config.toml
num_attention_heads = 8
num_key_value_heads = 8
intermediate_size = 320
bias = "none"
tie_word_embeddings = false
warmup_steps = 135
final_lr_fraction = 0.1
doc_mask = true
Each number is 50 + 15 x the weight over the matrix's rms, rounded and kept within 0 to 99. Layers, rows and columns count from 0.

# gate: layer 5 MLP gate, 320x128, rms 0.22, rows 202-236, columns 0-63
# up: layer 5 MLP up, 320x128, rms 0.223, rows 202-236, columns 0-63
# down: layer 5 MLP down (transposed), 320x128, rms 0.204, rows 202-236, columns 0-63
gate202:45 49 30 34 65 73 33 46 33 60 41 55 43 49 54 55 70 35 67 61 60 66 57 51 30 18 71 58 83 79 60 56 61 65 67 71 87 42 31 41 73 50 66 42 37 65 64 59 61 30 39 52 43 45 46 54 70 46 42 43 47 56 42 68
up202:47 32 72 26 83 79 51 30 81 92 45 70 51 30 60 40 49 49 64 54 46 49 38 68 55 67 59 36 23 62 74 55 36 45 33 55 63 51 86 87 59 69 65 38 42 54 38 73 31 62 56 47 57 71 50 30 57 46 41 36 56 37 45 53
down202:63 69 58 64 58 74 63 41 89 60 63 48 52 41 57 55 63 32 75 38 35 52 56 48 39 88 50 53 60 63 53 55 69 09 32 60 67 39 71 92 53 66 73 67 50 69 53 61 32 38 51 49 73 47 61 42 78 24 34 27 64 60 77 48
gate203:58 69 82 90 31 38 60 37 57 59 27 52 47 75 15 52 46 51 54 59 61 52 73 65 52 39 59 46 51 32 47 42 43 65 54 48 78 53 25 22 66 18 39 42 28 38 63 50 46 58 39 76 46 50 28 42 31 55 65 77 79 76 42 43
up203:46 48 67 45 65 71 57 72 67 53 33 69 51 47 56 55 49 54 58 55 71 60 60 50 48 11 66 32 46 75 78 55 75 52 53 43 33 54 57 40 61 50 73 33 59 35 45 40 60 36 47 66 43 41 52 81 30 58 55 56 43 64 40 47
down203:47 54 70 58 55 58 36 40 57 51 51 54 66 40 64 57 44 54 53 39 42 39 37 60 67 64 49 52 32 58 40 46 70 63 42 22 65 66 62 57 74 51 55 63 36 42 55 84 37 30 59 61 25 48 61 49 59 49 60 28 53 54 52 72
gate204:42 47 27 50 64 17 19 15 45 46 20 40 82 55 57 51 70 54 41 49 56 38 33 65 52 82 52 56 91 62 60 64 63 51 52 48 45 41 58 64 61 58 46 37 50 41 33 53 39 50 30 32 42 66 44 49 47 62 38 52 41 38 33 44
up204:81 47 74 33 74 50 59 54 54 56 79 51 22 52 39 36 59 19 56 61 27 99 64 92 54 45 43 13 38 40 59 61 50 58 50 59 40 42 30 25 53 56 37 51 46 51 35 33 69 51 60 33 42 42 65 65 23 43 25 35 27 62 42 35
down204:31 38 47 33 74 47 41 49 65 54 57 26 61 42 55 81 73 60 68 61 62 31 21 48 45 48 64 39 64 43 62 46 25 45 48 65 73 65 48 67 62 64 55 72 53 61 54 48 21 89 36 55 32 36 36 71 55 46 41 76 39 65 42 50
gate205:65 42 48 61 33 61 40 42 58 42 48 56 30 57 46 59 50 40 45 58 31 26 51 88 75 48 39 28 54 45 62 52 27 36 50 99 43 37 59 49 75 59 66 50 27 32 72 45 42 58 69 64 32 76 55 77 57 46 48 44 52 30 58 46
up205:57 28 57 39 58 54 42 53 26 53 36 68 63 49 65 54 44 31 60 30 35 45 55 65 65 43 39 66 50 64 44 88 57 41 51 80 36 59 38 61 52 58 41 46 34 51 65 60 42 55 65 29 35 74 51 55 36 48 38 32 34 35 62 50
down205:43 36 29 35 57 44 71 46 76 57 73 33 56 61 42 11 39 59 38 48 58 32 61 31 28 61 52 36 70 64 54 25 61 49 63 38 78 46 59 17 51 46 55 31 44 32 60 39 27 32 74 52 49 57 59 60 67 57 49 56 39 34 48 72
gate206:51 60 62 55 58 44 49 34 33 72 45 56 33 25 44 57 57 49 65 63 34 54 64 36 30 58 55 38 76 62 43 58 56 34 47 67 55 41 49 69 36 58 47 59 64 51 44 52 64 60 62 45 63 52 61 58 13 30 60 63 51 79 56 45
up206:22 89 27 40 28 62 40 48 33 52 62 41 48 47 58 45 72 62 40 58 38 47 39 58 60 47 46 34 49 50 78 79 29 54 63 78 22 57 29 36 45 53 50 57 56 52 37 42 37 40 53 51 49 49 57 14 62 33 48 48 55 56 43 49
down206:41 51 53 59 48 72 44 31 36 59 47 57 45 31 58 75 29 85 58 63 49 44 38 42 66 57 43 27 43 72 35 48 52 58 43 40 52 21 57 44 60 22 70 50 58 74 35 63 51 57 67 47 15 70 78 29 43 64 39 45 36 35 50 33
gate207:49 37 77 59 47 50 74 46 78 66 50 54 43 35 62 51 49 62 61 52 54 44 58 31 63 26 47 28 51 28 24 46 28 41 42 40 58 40 51 62 59 36 64 34 69 51 54 66 43 72 36 76 60 35 73 44 48 42 52 43 64 14 31 64
up207:54 57 63 26 54 25 19 49 46 58 41 27 33 47 36 64 56 72 53 35 39 70 20 17 26 19 39 60 54 53 42 71 45 33 53 60 38 36 42 34 29 39 54 31 71 36 68 46 44 38 50 31 60 44 53 67 49 49 59 28 50 65 46 31
down207:58 27 26 34 60 63 45 48 54 48 62 63 77 62 58 25 04 56 57 30 40 41 74 45 63 42 36 69 39 45 59 58 41 45 42 49 38 59 43 99 43 30 47 53 44 57 32 34 46 52 60 53 47 36 45 55 32 54 54 56 62 53 49 62
gate208:41 32 35 64 35 59 48 31 43 62 51 68 87 31 55 60 40 44 52 50 62 41 55 63 42 50 44 56 28 47 95 50 35 39 51 46 64 57 31 53 43 43 41 69 45 26 42 46 64 51 62 40 73 37 71 46 52 79 42 79 62 84 61 50
up208:63 34 46 34 22 61 44 35 45 66 49 34 38 75 43 51 52 34 35 46 53 52 34 51 37 51 61 53 77 30 50 53 57 33 56 48 63 34 51 61 52 43 62 46 05 75 58 59 64 60 40 48 23 46 71 45 32 45 57 38 74 45 44 34
down208:45 64 61 73 47 31 49 35 83 34 70 28 32 30 33 37 54 26 45 44 38 32 50 66 70 66 41 47 20 36 36 49 50 61 57 37 63 42 51 45 52 52 33 50 64 61 64 56 42 29 67 85 74 47 41 42 59 56 45 44 45 12 84 84
gate209:23 49 35 51 54 33 53 70 28 40 33 60 51 37 71 71 61 32 56 37 57 51 71 39 54 19 71 65 44 33 44 92 33 50 81 53 54 26 55 57 38 24 26 56 71 53 42 47 34 63 32 58 45 55 29 47 64 63 30 63 58 77 55 67
up209:56 52 58 46 42 52 31 33 58 80 46 26 48 67 52 58 33 57 51 83 53 72 39 80 49 52 58 28 40 42 47 38 51 46 56 55 48 82 34 45 65 53 49 48 26 68 32 47 46 25 59 71 56 35 61 66 42 46 73 36 23 49 51 54
down209:22 39 84 64 58 61 48 75 44 60 50 58 48 62 42 99 82 44 57 66 83 69 45 77 36 57 50 69 55 55 65 54 64 74 52 48 61 52 55 65 83 53 27 64 37 88 45 70 53 70 31 48 81 19 55 31 48 43 42 60 58 44 36 39
gate210:50 53 37 55 36 73 27 59 56 54 54 35 58 42 45 33 55 41 33 48 43 65 46 41 35 53 57 48 54 38 45 46 70 37 54 24 77 37 42 49 51 57 20 12 49 27 57 34 53 92 34 65 66 68 47 45 53 54 44 66 70 65 30 62
up210:47 35 61 66 69 44 62 30 41 37 35 40 42 49 45 52 62 51 49 42 71 32 30 57 61 54 40 42 34 48 55 60 64 75 51 56 39 40 65 50 52 53 61 77 59 50 64 47 62 49 11 51 54 65 56 52 25 26 31 28 39 49 51 71
down210:61 56 65 41 44 53 88 67 49 65 58 54 56 40 49 68 29 28 46 35 23 37 46 43 74 62 60 48 58 44 36 34 44 47 49 48 37 42 58 53 65 47 27 75 42 52 44 66 38 74 43 29 50 11 41 54 57 41 69 63 64 83 35 75
gate211:41 64 51 33 77 25 54 69 64 59 67 60 69 54 34 28 74 28 54 59 68 61 39 49 30 69 70 50 45 53 53 43 16 60 14 54 69 51 56 72 68 61 26 38 48 56 59 79 67 63 52 56 57 53 49 75 40 36 31 80 38 57 64 47
up211:46 84 56 53 77 55 46 58 69 44 57 63 70 66 43 53 55 52 45 69 73 61 44 55 51 67 52 74 52 40 39 47 65 49 23 45 51 55 52 55 72 68 30 47 45 28 40 56 86 48 43 55 35 85 52 84 13 54 17 66 61 31 34 65
down211:39 45 38 45 49 43 31 76 55 39 54 64 60 67 30 40 19 65 43 67 45 24 35 38 46 46 49 79 46 51 38 49 56 52 36 65 48 43 63 99 58 60 51 55 51 55 72 99 61 72 23 73 46 52 54 39 49 33 63 55 53 44 46 44
gate212:70 42 47 55 67 46 51 47 69 30 47 48 61 63 38 56 50 65 70 52 50 38 47 39 81 32 15 07 49 60 50 42 16 77 51 25 60 64 37 52 52 35 54 54 78 49 14 45 50 56 61 48 52 42 35 66 62 55 70 67 42 50 49 31
up212:52 37 90 45 48 58 30 57 58 26 69 43 75 74 57 69 54 16 35 42 68 38 54 46 44 60 71 58 61 69 49 22 46 79 28 05 64 55 32 65 43 22 48 41 73 53 65 50 71 65 70 52 60 54 53 54 60 58 62 25 42 60 50 54
down212:65 56 70 47 56 61 47 17 56 52 68 56 72 44 44 58 63 06 38 50 69 37 41 58 34 44 22 49 40 51 57 33 41 64 57 66 67 46 29 33 65 51 74 62 51 46 53 66 24 99 18 62 58 29 55 60 78 71 34 78 29 75 54 44
gate213:65 40 42 38 66 64 25 46 61 31 52 55 21 52 40 82 37 39 34 44 62 65 70 56 41 47 23 70 58 84 63 41 69 24 24 29 34 59 48 39 56 59 50 52 67 17 46 51 15 65 51 43 26 53 62 62 42 69 80 45 40 64 47 47
up213:35 62 53 88 44 29 60 60 62 48 49 46 46 51 59 41 43 36 59 40 44 92 23 62 42 72 56 51 35 33 49 26 37 80 54 40 46 43 65 47 48 28 52 39 58 82 42 46 64 52 44 57 53 52 56 45 58 47 45 46 18 46 11 61
down213:51 63 50 46 36 38 61 62 53 56 40 53 70 79 41 38 56 49 87 48 61 61 38 55 59 77 46 39 53 51 54 33 57 46 52 72 44 39 38 92 52 21 75 40 53 45 59 43 53 59 62 41 36 44 43 56 50 41 58 44 58 23 53 30
gate214:51 75 48 50 47 60 28 52 21 19 68 53 41 55 26 60 37 47 45 38 37 59 55 35 84 31 57 33 69 45 55 53 65 54 27 25 69 23 44 34 21 53 58 51 60 67 57 75 69 79 88 38 40 60 64 49 60 72 44 60 19 49 30 40
up214:49 58 45 29 60 43 39 56 31 37 50 40 48 95 28 41 37 50 46 23 33 37 21 74 86 56 38 41 27 85 27 43 84 43 63 16 54 33 86 59 45 70 50 48 67 65 55 49 74 60 52 29 43 57 54 44 66 45 36 59 59 75 64 58
down214:22 72 49 67 50 54 54 37 46 57 56 43 53 64 61 26 44 53 34 45 49 32 73 36 63 42 60 41 47 64 71 40 57 49 47 18 43 29 53 19 52 71 37 48 55 78 61 47 76 33 30 15 39 67 46 53 39 45 56 66 64 58 58 81
gate215:53 81 35 58 39 70 38 41 45 64 44 60 32 52 35 46 34 56 28 56 77 28 51 52 44 71 46 58 51 86 50 67 33 56 32 62 27 29 50 28 30 68 37 62 59 31 51 49 50 20 58 40 42 61 62 47 57 38 40 39 24 34 22 60
up215:45 37 80 32 55 42 17 72 65 47 38 27 42 28 67 75 64 39 38 48 54 54 34 38 45 64 39 83 53 07 77 32 75 45 54 22 64 65 43 61 55 32 31 50 50 74 55 47 61 71 50 42 52 64 33 57 52 57 54 60 43 38 39 39
down215:56 36 45 35 66 65 48 49 53 39 38 43 50 44 52 28 61 59 20 45 33 53 38 41 32 50 89 69 54 47 54 58 55 23 65 37 59 66 30 38 47 71 47 54 54 37 41 68 42 51 57 65 50 44 42 39 61 57 45 41 79 45 43 57
gate216:75 36 71 51 64 53 35 38 35 50 58 60 48 55 32 59 55 41 23 75 41 39 21 47 48 62 77 52 57 29 45 47 51 65 35 49 72 62 45 54 37 59 22 41 21 45 61 48 47 63 50 51 17 24 18 62 55 63 52 49 40 68 54 49
up216:28 42 47 55 51 40 47 51 45 45 34 36 46 42 38 62 53 49 67 35 59 45 45 45 58 28 59 46 48 95 58 42 34 47 41 19 51 39 56 41 37 59 71 38 48 45 49 39 46 41 45 50 62 57 41 28 59 66 36 65 42 51 54 50
down216:60 37 35 68 55 65 50 57 66 55 51 47 67 45 29 47 58 63 70 65 48 82 28 53 42 35 55 47 57 42 29 39 46 36 21 48 55 83 17 35 53 40 28 69 40 51 49 32 51 47 39 43 56 60 46 59 70 58 75 61 59 58 59 53
gate217:53 71 43 38 48 46 62 50 60 62 46 56 44 63 42 74 33 03 69 41 45 49 40 53 40 58 66 53 60 65 72 40 50 44 68 53 46 46 17 27 40 77 69 52 39 30 64 52 54 55 37 60 63 34 12 64 45 62 41 55 67 43 60 39
up217:54 14 46 37 55 34 78 79 66 69 72 54 72 54 52 76 48 42 61 33 59 59 63 63 42 55 67 42 20 68 75 52 36 49 17 57 26 00 49 16 47 79 44 63 31 76 22 68 33 74 36 40 56 36 32 48 65 47 59 33 44 46 46 28
down217:12 51 43 67 64 46 33 39 69 55 45 54 71 56 48 80 49 20 75 38 71 42 20 62 66 27 37 57 44 60 44 43 55 63 63 65 34 26 35 48 66 41 61 56 42 60 19 56 38 34 52 40 68 38 62 58 65 49 44 41 46 66 73 49
gate218:46 23 63 23 66 45 52 40 45 44 23 46 60 41 44 33 48 52 53 86 38 32 34 27 39 42 55 25 71 29 01 41 44 63 57 34 32 35 47 66 37 47 45 45 50 54 55 43 46 59 35 47 55 37 42 65 48 48 60 70 43 47 47 59
up218:56 41 80 42 47 45 45 40 82 40 48 55 53 35 53 54 27 55 82 44 54 41 72 48 23 63 59 52 66 26 24 52 61 80 72 62 40 37 45 47 49 40 30 40 65 38 67 60 55 50 63 68 47 32 44 41 63 14 36 45 50 28 66 52
down218:45 49 61 65 45 38 26 54 33 47 47 62 51 32 48 20 10 44 27 27 19 52 52 49 58 50 57 51 57 49 26 69 44 51 33 61 50 70 45 65 49 49 70 59 55 64 35 39 71 62 37 64 80 50 42 48 29 50 18 57 70 78 63 54
gate219:56 50 56 39 59 33 52 60 76 67 58 56 73 33 48 37 55 34 63 54 50 41 43 33 31 45 54 64 37 45 33 47 61 59 60 65 43 56 24 52 68 32 66 51 37 57 65 71 62 33 72 89 69 65 24 59 50 56 51 50 41 55 76 51
up219:50 57 75 42 54 41 61 56 53 57 47 59 57 53 50 40 33 40 43 29 54 70 57 48 48 39 52 52 28 30 44 76 30 36 59 31 70 47 21 58 41 72 45 54 39 43 24 58 49 65 45 49 70 46 43 38 55 68 51 19 44 36 33 53
down219:31 49 64 35 42 44 46 40 78 46 51 36 33 70 47 47 60 23 64 67 83 38 32 72 61 45 86 48 67 44 70 54 37 60 49 18 47 73 37 23 65 53 67 23 42 65 77 56 60 50 35 36 31 56 74 48 53 63 53 42 60 55 50 69
gate220:37 66 44 36 33 35 38 54 61 49 40 47 93 17 36 42 53 71 49 47 48 50 57 49 54 59 54 46 52 44 71 61 64 47 44 40 50 48 78 54 42 28 63 40 81 31 49 40 27 54 61 71 60 31 43 52 46 78 68 56 46 36 37 71
up220:63 43 20 49 59 41 57 43 61 67 44 57 62 49 39 47 41 45 66 64 44 41 59 59 38 18 39 66 42 72 56 65 31 41 60 38 44 65 42 56 31 67 32 40 57 63 54 39 36 46 50 52 40 50 49 48 58 48 56 34 56 41 47 49
down220:59 44 49 55 57 48 51 36 51 64 52 32 18 65 60 78 99 08 53 49 60 43 48 55 42 53 36 51 61 46 44 42 48 61 57 44 52 37 57 00 42 65 47 49 52 42 62 70 54 48 48 43 75 49 40 30 58 55 27 48 60 45 39 58
gate221:48 40 29 52 73 43 45 46 43 35 48 52 55 55 53 53 51 64 32 57 42 56 74 26 43 47 66 63 53 39 67 55 32 27 64 30 53 55 74 31 40 90 57 25 55 68 42 65 35 36 37 50 35 53 65 55 44 44 40 56 68 46 33 53
up221:58 50 62 49 63 36 64 74 39 23 47 28 49 36 44 49 65 52 42 51 59 42 56 37 46 61 55 53 63 46 56 41 50 42 62 30 63 51 68 33 41 49 46 32 36 63 33 67 14 77 50 61 62 57 58 58 60 47 53 70 41 55 51 81
down221:74 67 36 42 43 33 61 52 55 45 25 62 23 62 65 43 40 50 27 57 70 38 66 42 68 40 56 46 48 52 59 59 45 50 72 57 55 43 49 06 72 69 39 56 57 61 60 34 69 51 42 42 45 43 50 61 40 43 36 50 43 70 49 27
gate222:40 41 24 49 45 35 63 57 45 63 67 39 33 72 42 34 39 76 63 47 44 79 15 42 51 63 48 42 44 56 61 54 36 73 63 30 51 32 20 30 76 50 65 61 43 63 53 26 59 67 46 60 89 73 74 50 54 33 49 58 40 79 59 73
up222:49 46 41 39 48 54 68 39 49 46 57 08 45 73 42 48 51 70 58 49 61 57 24 29 66 52 24 39 19 49 78 50 42 51 72 47 50 32 66 44 58 35 52 75 44 55 38 26 56 59 52 39 80 52 58 38 76 48 45 63 40 65 29 67
down222:48 43 35 67 51 30 46 48 45 50 31 29 65 53 44 64 41 71 34 72 24 46 33 57 57 60 37 42 70 61 45 63 48 33 65 74 54 37 57 51 76 22 49 40 30 61 50 42 61 43 16 69 46 59 45 46 77 60 61 18 52 35 56 44
gate223:33 63 30 32 45 23 58 61 46 27 26 58 42 47 57 64 70 29 59 34 85 44 37 37 70 65 50 43 49 68 48 31 57 38 50 57 42 48 51 39 52 67 74 56 32 50 57 56 53 79 47 79 28 66 54 80 48 56 48 67 32 75 43 44
up223:73 26 22 47 37 44 53 34 52 63 58 43 44 79 47 53 58 28 51 29 50 31 55 32 65 57 65 43 36 72 26 38 41 51 39 69 38 73 53 53 45 43 47 69 45 30 27 33 46 81 47 28 49 28 48 32 63 55 29 32 57 85 53 33
down223:43 20 45 56 57 68 55 26 63 62 34 36 38 36 49 37 48 45 64 67 49 52 61 66 44 39 46 60 47 43 75 53 28 53 45 25 57 52 63 49 56 66 79 62 43 48 45 39 68 65 42 53 60 70 54 32 50 59 25 45 60 37 50 15
gate224:39 36 54 62 74 55 61 38 48 49 57 67 46 50 50 59 36 17 57 25 73 67 74 33 41 40 77 73 45 66 38 48 64 51 57 36 48 54 52 38 30 57 58 56 63 57 44 44 48 59 50 49 35 53 39 79 55 32 43 27 68 42 55 58
up224:27 99 53 68 18 85 36 39 39 78 34 53 37 36 41 46 31 51 60 58 55 56 43 41 41 41 56 50 48 45 72 35 69 50 59 34 65 57 65 44 44 57 18 47 55 48 47 32 67 57 42 29 43 60 45 66 71 77 43 33 34 45 43 73
down224:40 51 37 45 61 35 50 47 53 60 49 44 24 24 58 57 70 35 44 34 63 49 62 38 70 39 32 42 55 57 57 67 41 43 60 59 36 71 37 50 45 42 44 30 50 27 75 33 85 32 33 51 50 44 44 58 26 30 29 66 72 44 39 53
gate225:23 46 47 37 35 34 75 43 48 44 45 29 72 67 32 40 86 38 44 63 37 53 53 28 53 42 09 63 54 50 45 94 66 52 59 61 74 39 59 51 42 47 28 40 61 80 40 28 49 84 59 40 72 46 49 36 31 52 58 66 71 55 38 51
up225:55 44 55 51 46 81 47 42 44 50 46 33 55 35 48 44 75 59 64 08 51 41 64 35 73 63 39 34 49 69 51 54 53 45 42 87 83 46 44 59 61 56 52 46 33 50 27 26 44 73 51 48 89 60 42 46 48 82 43 24 58 64 58 69
down225:58 52 55 34 61 63 24 34 44 28 80 71 48 43 51 53 43 26 44 56 53 45 77 45 37 41 57 77 85 65 31 50 69 22 46 68 67 69 62 47 47 40 28 69 50 31 47 41 53 37 22 43 67 21 31 44 62 42 66 47 51 33 61 46
gate226:72 51 40 45 54 59 59 48 67 54 60 54 30 46 74 63 56 36 18 53 37 51 74 41 38 44 32 49 61 30 34 54 45 56 59 63 58 55 42 57 60 63 44 45 79 81 40 54 56 53 56 37 60 74 60 68 58 78 33 61 45 56 33 62
up226:57 78 70 33 51 27 60 87 72 53 14 65 53 70 57 21 30 39 28 28 95 48 31 36 58 75 53 79 94 54 42 59 24 51 64 57 62 37 57 40 71 37 34 51 71 20 43 37 41 50 49 46 73 52 51 53 43 49 76 33 61 55 32 61
down226:46 26 53 39 59 64 71 70 40 51 58 54 48 60 61 57 48 58 39 41 06 75 35 74 37 58 52 38 16 64 64 78 39 30 52 54 60 24 67 96 45 39 38 63 45 66 66 44 61 51 69 41 66 76 28 33 26 44 60 62 59 30 71 63
gate227:62 43 54 67 58 59 32 49 35 38 38 52 56 41 12 28 30 46 55 74 59 55 46 66 37 63 78 75 61 50 41 71 57 75 53 42 19 37 59 53 51 51 18 34 40 33 44 34 51 46 60 46 61 16 78 38 62 54 65 70 35 60 61 51
up227:66 72 76 69 65 19 75 56 42 30 27 70 61 24 50 31 53 61 57 60 36 46 56 62 34 28 75 38 65 39 63 50 29 76 48 26 43 48 41 80 52 58 50 56 56 35 49 46 44 33 39 61 67 54 76 56 53 51 46 35 47 40 37 53
down227:67 54 47 17 40 58 31 56 56 31 61 42 58 62 53 66 53 51 43 59 46 46 49 31 64 73 33 84 42 38 09 64 75 29 57 54 47 48 55 00 23 56 57 76 56 45 50 46 62 38 41 24 51 26 54 83 56 57 49 59 64 54 41 69
gate228:43 38 77 36 58 59 37 56 50 64 56 34 61 50 24 86 29 50 47 53 48 64 60 35 09 64 61 63 45 43 20 11 51 39 31 42 60 45 40 26 45 51 57 54 40 55 53 69 58 37 45 67 48 64 68 27 07 56 63 52 50 53 52 61
up228:55 22 50 46 61 28 54 36 48 65 27 28 44 55 48 75 34 55 47 50 26 43 45 70 53 31 53 33 57 54 57 70 45 58 52 53 37 60 57 58 37 52 41 53 33 51 71 52 60 47 45 43 42 58 32 79 72 46 42 71 32 46 37 42
down228:50 90 30 43 68 35 52 41 69 23 65 51 55 35 61 60 82 34 34 22 51 54 57 52 63 56 57 54 40 37 68 77 53 53 73 60 48 49 55 63 34 59 37 61 35 43 37 47 50 34 45 64 54 49 55 32 69 59 46 57 62 39 37 73
gate229:57 32 51 59 57 54 37 64 63 60 38 33 83 35 58 37 45 26 73 53 57 36 29 54 56 60 65 49 91 67 37 54 39 50 65 51 57 55 41 51 60 60 51 67 62 39 54 51 30 42 51 46 42 59 42 35 59 48 45 17 61 46 37 50
up229:31 56 45 49 63 69 48 67 44 47 51 51 55 69 35 43 47 29 51 39 39 79 44 84 54 44 60 28 83 31 48 74 51 60 55 30 51 54 41 76 65 65 72 72 33 60 46 33 17 42 32 36 51 47 52 60 51 35 43 42 73 63 50 35
down229:75 39 46 74 63 66 68 34 70 52 51 61 62 37 38 09 42 46 50 65 13 18 34 31 49 52 45 52 53 17 37 64 42 77 54 70 55 35 18 35 55 66 53 47 64 42 35 61 43 49 19 64 51 58 68 64 52 44 29 23 55 67 50 44
gate230:70 30 39 61 53 56 65 55 46 61 43 53 57 46 52 39 53 57 67 32 28 55 55 49 48 43 50 49 51 64 43 65 52 59 68 46 48 51 55 55 23 33 63 46 52 55 45 32 51 69 57 54 28 69 42 46 34 46 60 35 58 81 59 56
up230:46 50 55 50 42 61 55 48 40 43 69 42 44 43 27 45 63 37 50 53 44 26 51 79 41 74 66 32 40 41 61 49 50 61 34 36 26 57 46 62 69 51 58 49 45 45 54 62 56 62 39 54 69 46 47 41 48 51 50 34 53 53 50 53
down230:57 61 57 40 63 43 52 72 48 69 52 57 57 53 51 69 50 42 61 52 49 49 38 53 43 51 34 50 45 56 62 44 59 63 28 44 57 49 57 99 27 27 41 59 37 48 60 53 65 39 56 53 43 66 43 47 52 68 56 41 70 31 63 45
gate231:52 42 49 52 89 78 41 38 52 29 45 46 67 51 00 48 61 39 65 72 48 47 15 11 32 54 37 31 42 49 54 49 44 37 54 38 56 75 47 48 54 20 65 52 68 91 51 69 64 59 37 35 62 56 50 29 36 46 67 47 31 37 49 63
up231:49 76 34 51 71 62 72 65 52 37 59 72 47 40 38 17 74 54 52 50 51 66 62 37 36 40 63 47 29 44 49 38 58 50 71 54 65 72 64 44 30 51 58 38 73 49 54 58 59 59 64 51 67 51 45 57 44 53 47 26 37 52 71 67
down231:49 50 40 50 65 49 38 56 53 51 50 45 53 39 58 84 61 58 59 37 60 42 57 38 94 76 56 43 47 35 76 64 47 66 50 38 28 45 34 16 18 41 31 48 50 57 30 65 56 33 72 46 29 27 39 73 74 79 17 43 53 25 62 78
gate232:71 63 49 14 38 53 34 31 49 68 53 50 70 52 45 41 36 46 57 52 50 26 56 23 55 47 77 70 39 54 47 39 41 49 57 42 58 60 55 31 68 29 43 40 66 43 17 50 33 46 66 62 48 54 54 57 54 72 42 83 55 48 61 43
up232:72 26 68 36 79 50 38 28 63 51 78 30 62 38 50 30 44 59 61 38 57 59 65 95 68 62 68 50 25 47 39 78 39 37 78 45 39 45 61 55 47 45 71 32 37 48 50 63 47 39 69 38 37 35 60 71 46 46 36 60 39 61 72 68
down232:45 43 32 00 61 46 21 68 67 38 63 41 71 49 40 76 45 16 57 46 58 37 76 59 50 33 60 38 56 46 22 52 47 32 78 45 35 48 63 55 54 67 53 43 17 41 36 18 61 55 50 38 66 37 60 40 29 43 47 57 49 35 46 39
gate233:47 50 35 57 53 38 51 19 43 57 31 72 42 30 44 59 35 26 62 57 55 48 25 45 66 54 60 81 68 31 51 52 53 64 48 24 66 44 35 65 41 81 74 47 57 61 47 47 34 58 49 46 55 65 45 61 56 40 55 29 30 19 67 50
up233:51 72 56 80 71 61 63 45 54 56 68 52 76 62 45 53 70 51 43 56 59 51 78 51 49 58 49 64 65 38 43 64 45 24 65 54 31 62 79 43 43 48 56 45 35 51 63 74 55 43 40 27 65 13 59 74 55 56 80 64 56 71 29 51
down233:57 42 45 43 39 38 34 60 48 40 69 33 58 42 27 60 62 42 77 57 43 46 58 65 53 44 48 28 54 54 44 58 46 43 41 68 50 62 33 49 57 09 61 38 51 42 62 43 37 58 60 22 32 64 53 47 49 28 71 43 53 61 48 57
gate234:45 50 51 26 56 57 40 54 71 68 57 54 74 61 40 68 64 46 23 55 44 51 27 51 59 54 41 63 51 69 46 57 33 49 43 58 59 62 59 33 24 61 39 58 32 58 37 70 50 60 46 74 34 47 31 49 65 61 32 38 73 56 30 65
up234:69 54 62 35 55 52 56 61 47 52 49 69 33 35 58 70 51 33 79 47 25 56 58 57 42 51 43 53 50 23 64 33 56 41 54 45 33 37 62 33 76 67 53 56 48 55 50 47 50 42 78 27 61 72 52 65 49 59 44 47 39 40 50 07
down234:38 53 55 46 41 47 49 52 38 67 34 51 68 45 54 61 33 60 53 55 38 54 37 68 54 49 50 35 51 58 66 61 55 61 52 43 57 29 33 99 43 45 69 56 63 61 63 50 49 70 59 44 40 69 51 62 55 51 65 44 60 52 57 50
gate235:51 65 67 03 51 66 37 80 29 46 45 46 41 47 71 16 61 64 48 75 66 32 46 50 67 24 47 69 48 57 24 76 51 35 66 67 69 53 43 52 57 32 58 49 55 57 39 37 39 52 61 53 72 37 72 48 42 92 79 24 95 45 59 68
up235:69 68 18 66 43 66 29 52 05 29 27 43 55 39 37 66 50 55 70 47 46 54 42 67 56 44 47 52 49 58 45 50 43 32 50 43 44 51 37 37 24 69 52 81 58 36 45 25 95 40 32 85 58 64 74 41 35 53 62 44 65 24 47 27
down235:54 32 73 66 28 33 52 40 70 49 64 34 17 30 33 58 61 64 59 41 35 43 46 62 61 43 90 40 48 61 82 53 51 67 44 35 52 26 43 26 54 41 29 32 66 33 50 36 44 57 19 61 41 33 29 36 42 45 45 50 52 33 64 45
gate236:42 58 50 29 30 48 52 62 59 38 51 52 55 56 18 38 47 47 43 59 41 68 63 53 52 66 54 48 50 66 53 59 33 44 47 26 34 40 50 53 51 21 37 35 57 68 44 35 34 35 32 63 79 61 53 55 25 30 32 54 53 37 59 44
up236:34 50 60 24 39 49 58 65 52 60 52 70 61 59 62 42 67 37 61 60 46 15 31 48 58 73 43 54 61 78 36 44 57 55 50 58 79 32 40 44 75 48 53 30 53 61 55 62 40 48 55 41 59 51 56 66 34 35 45 60 39 76 71 41
down236:42 42 67 19 53 69 32 35 38 50 52 47 58 38 67 53 11 66 68 38 45 46 58 71 62 55 69 53 65 45 56 64 45 61 45 61 63 59 60 99 46 44 57 30 39 34 54 67 73 51 65 52 43 65 71 42 35 56 64 43 50 58 48 33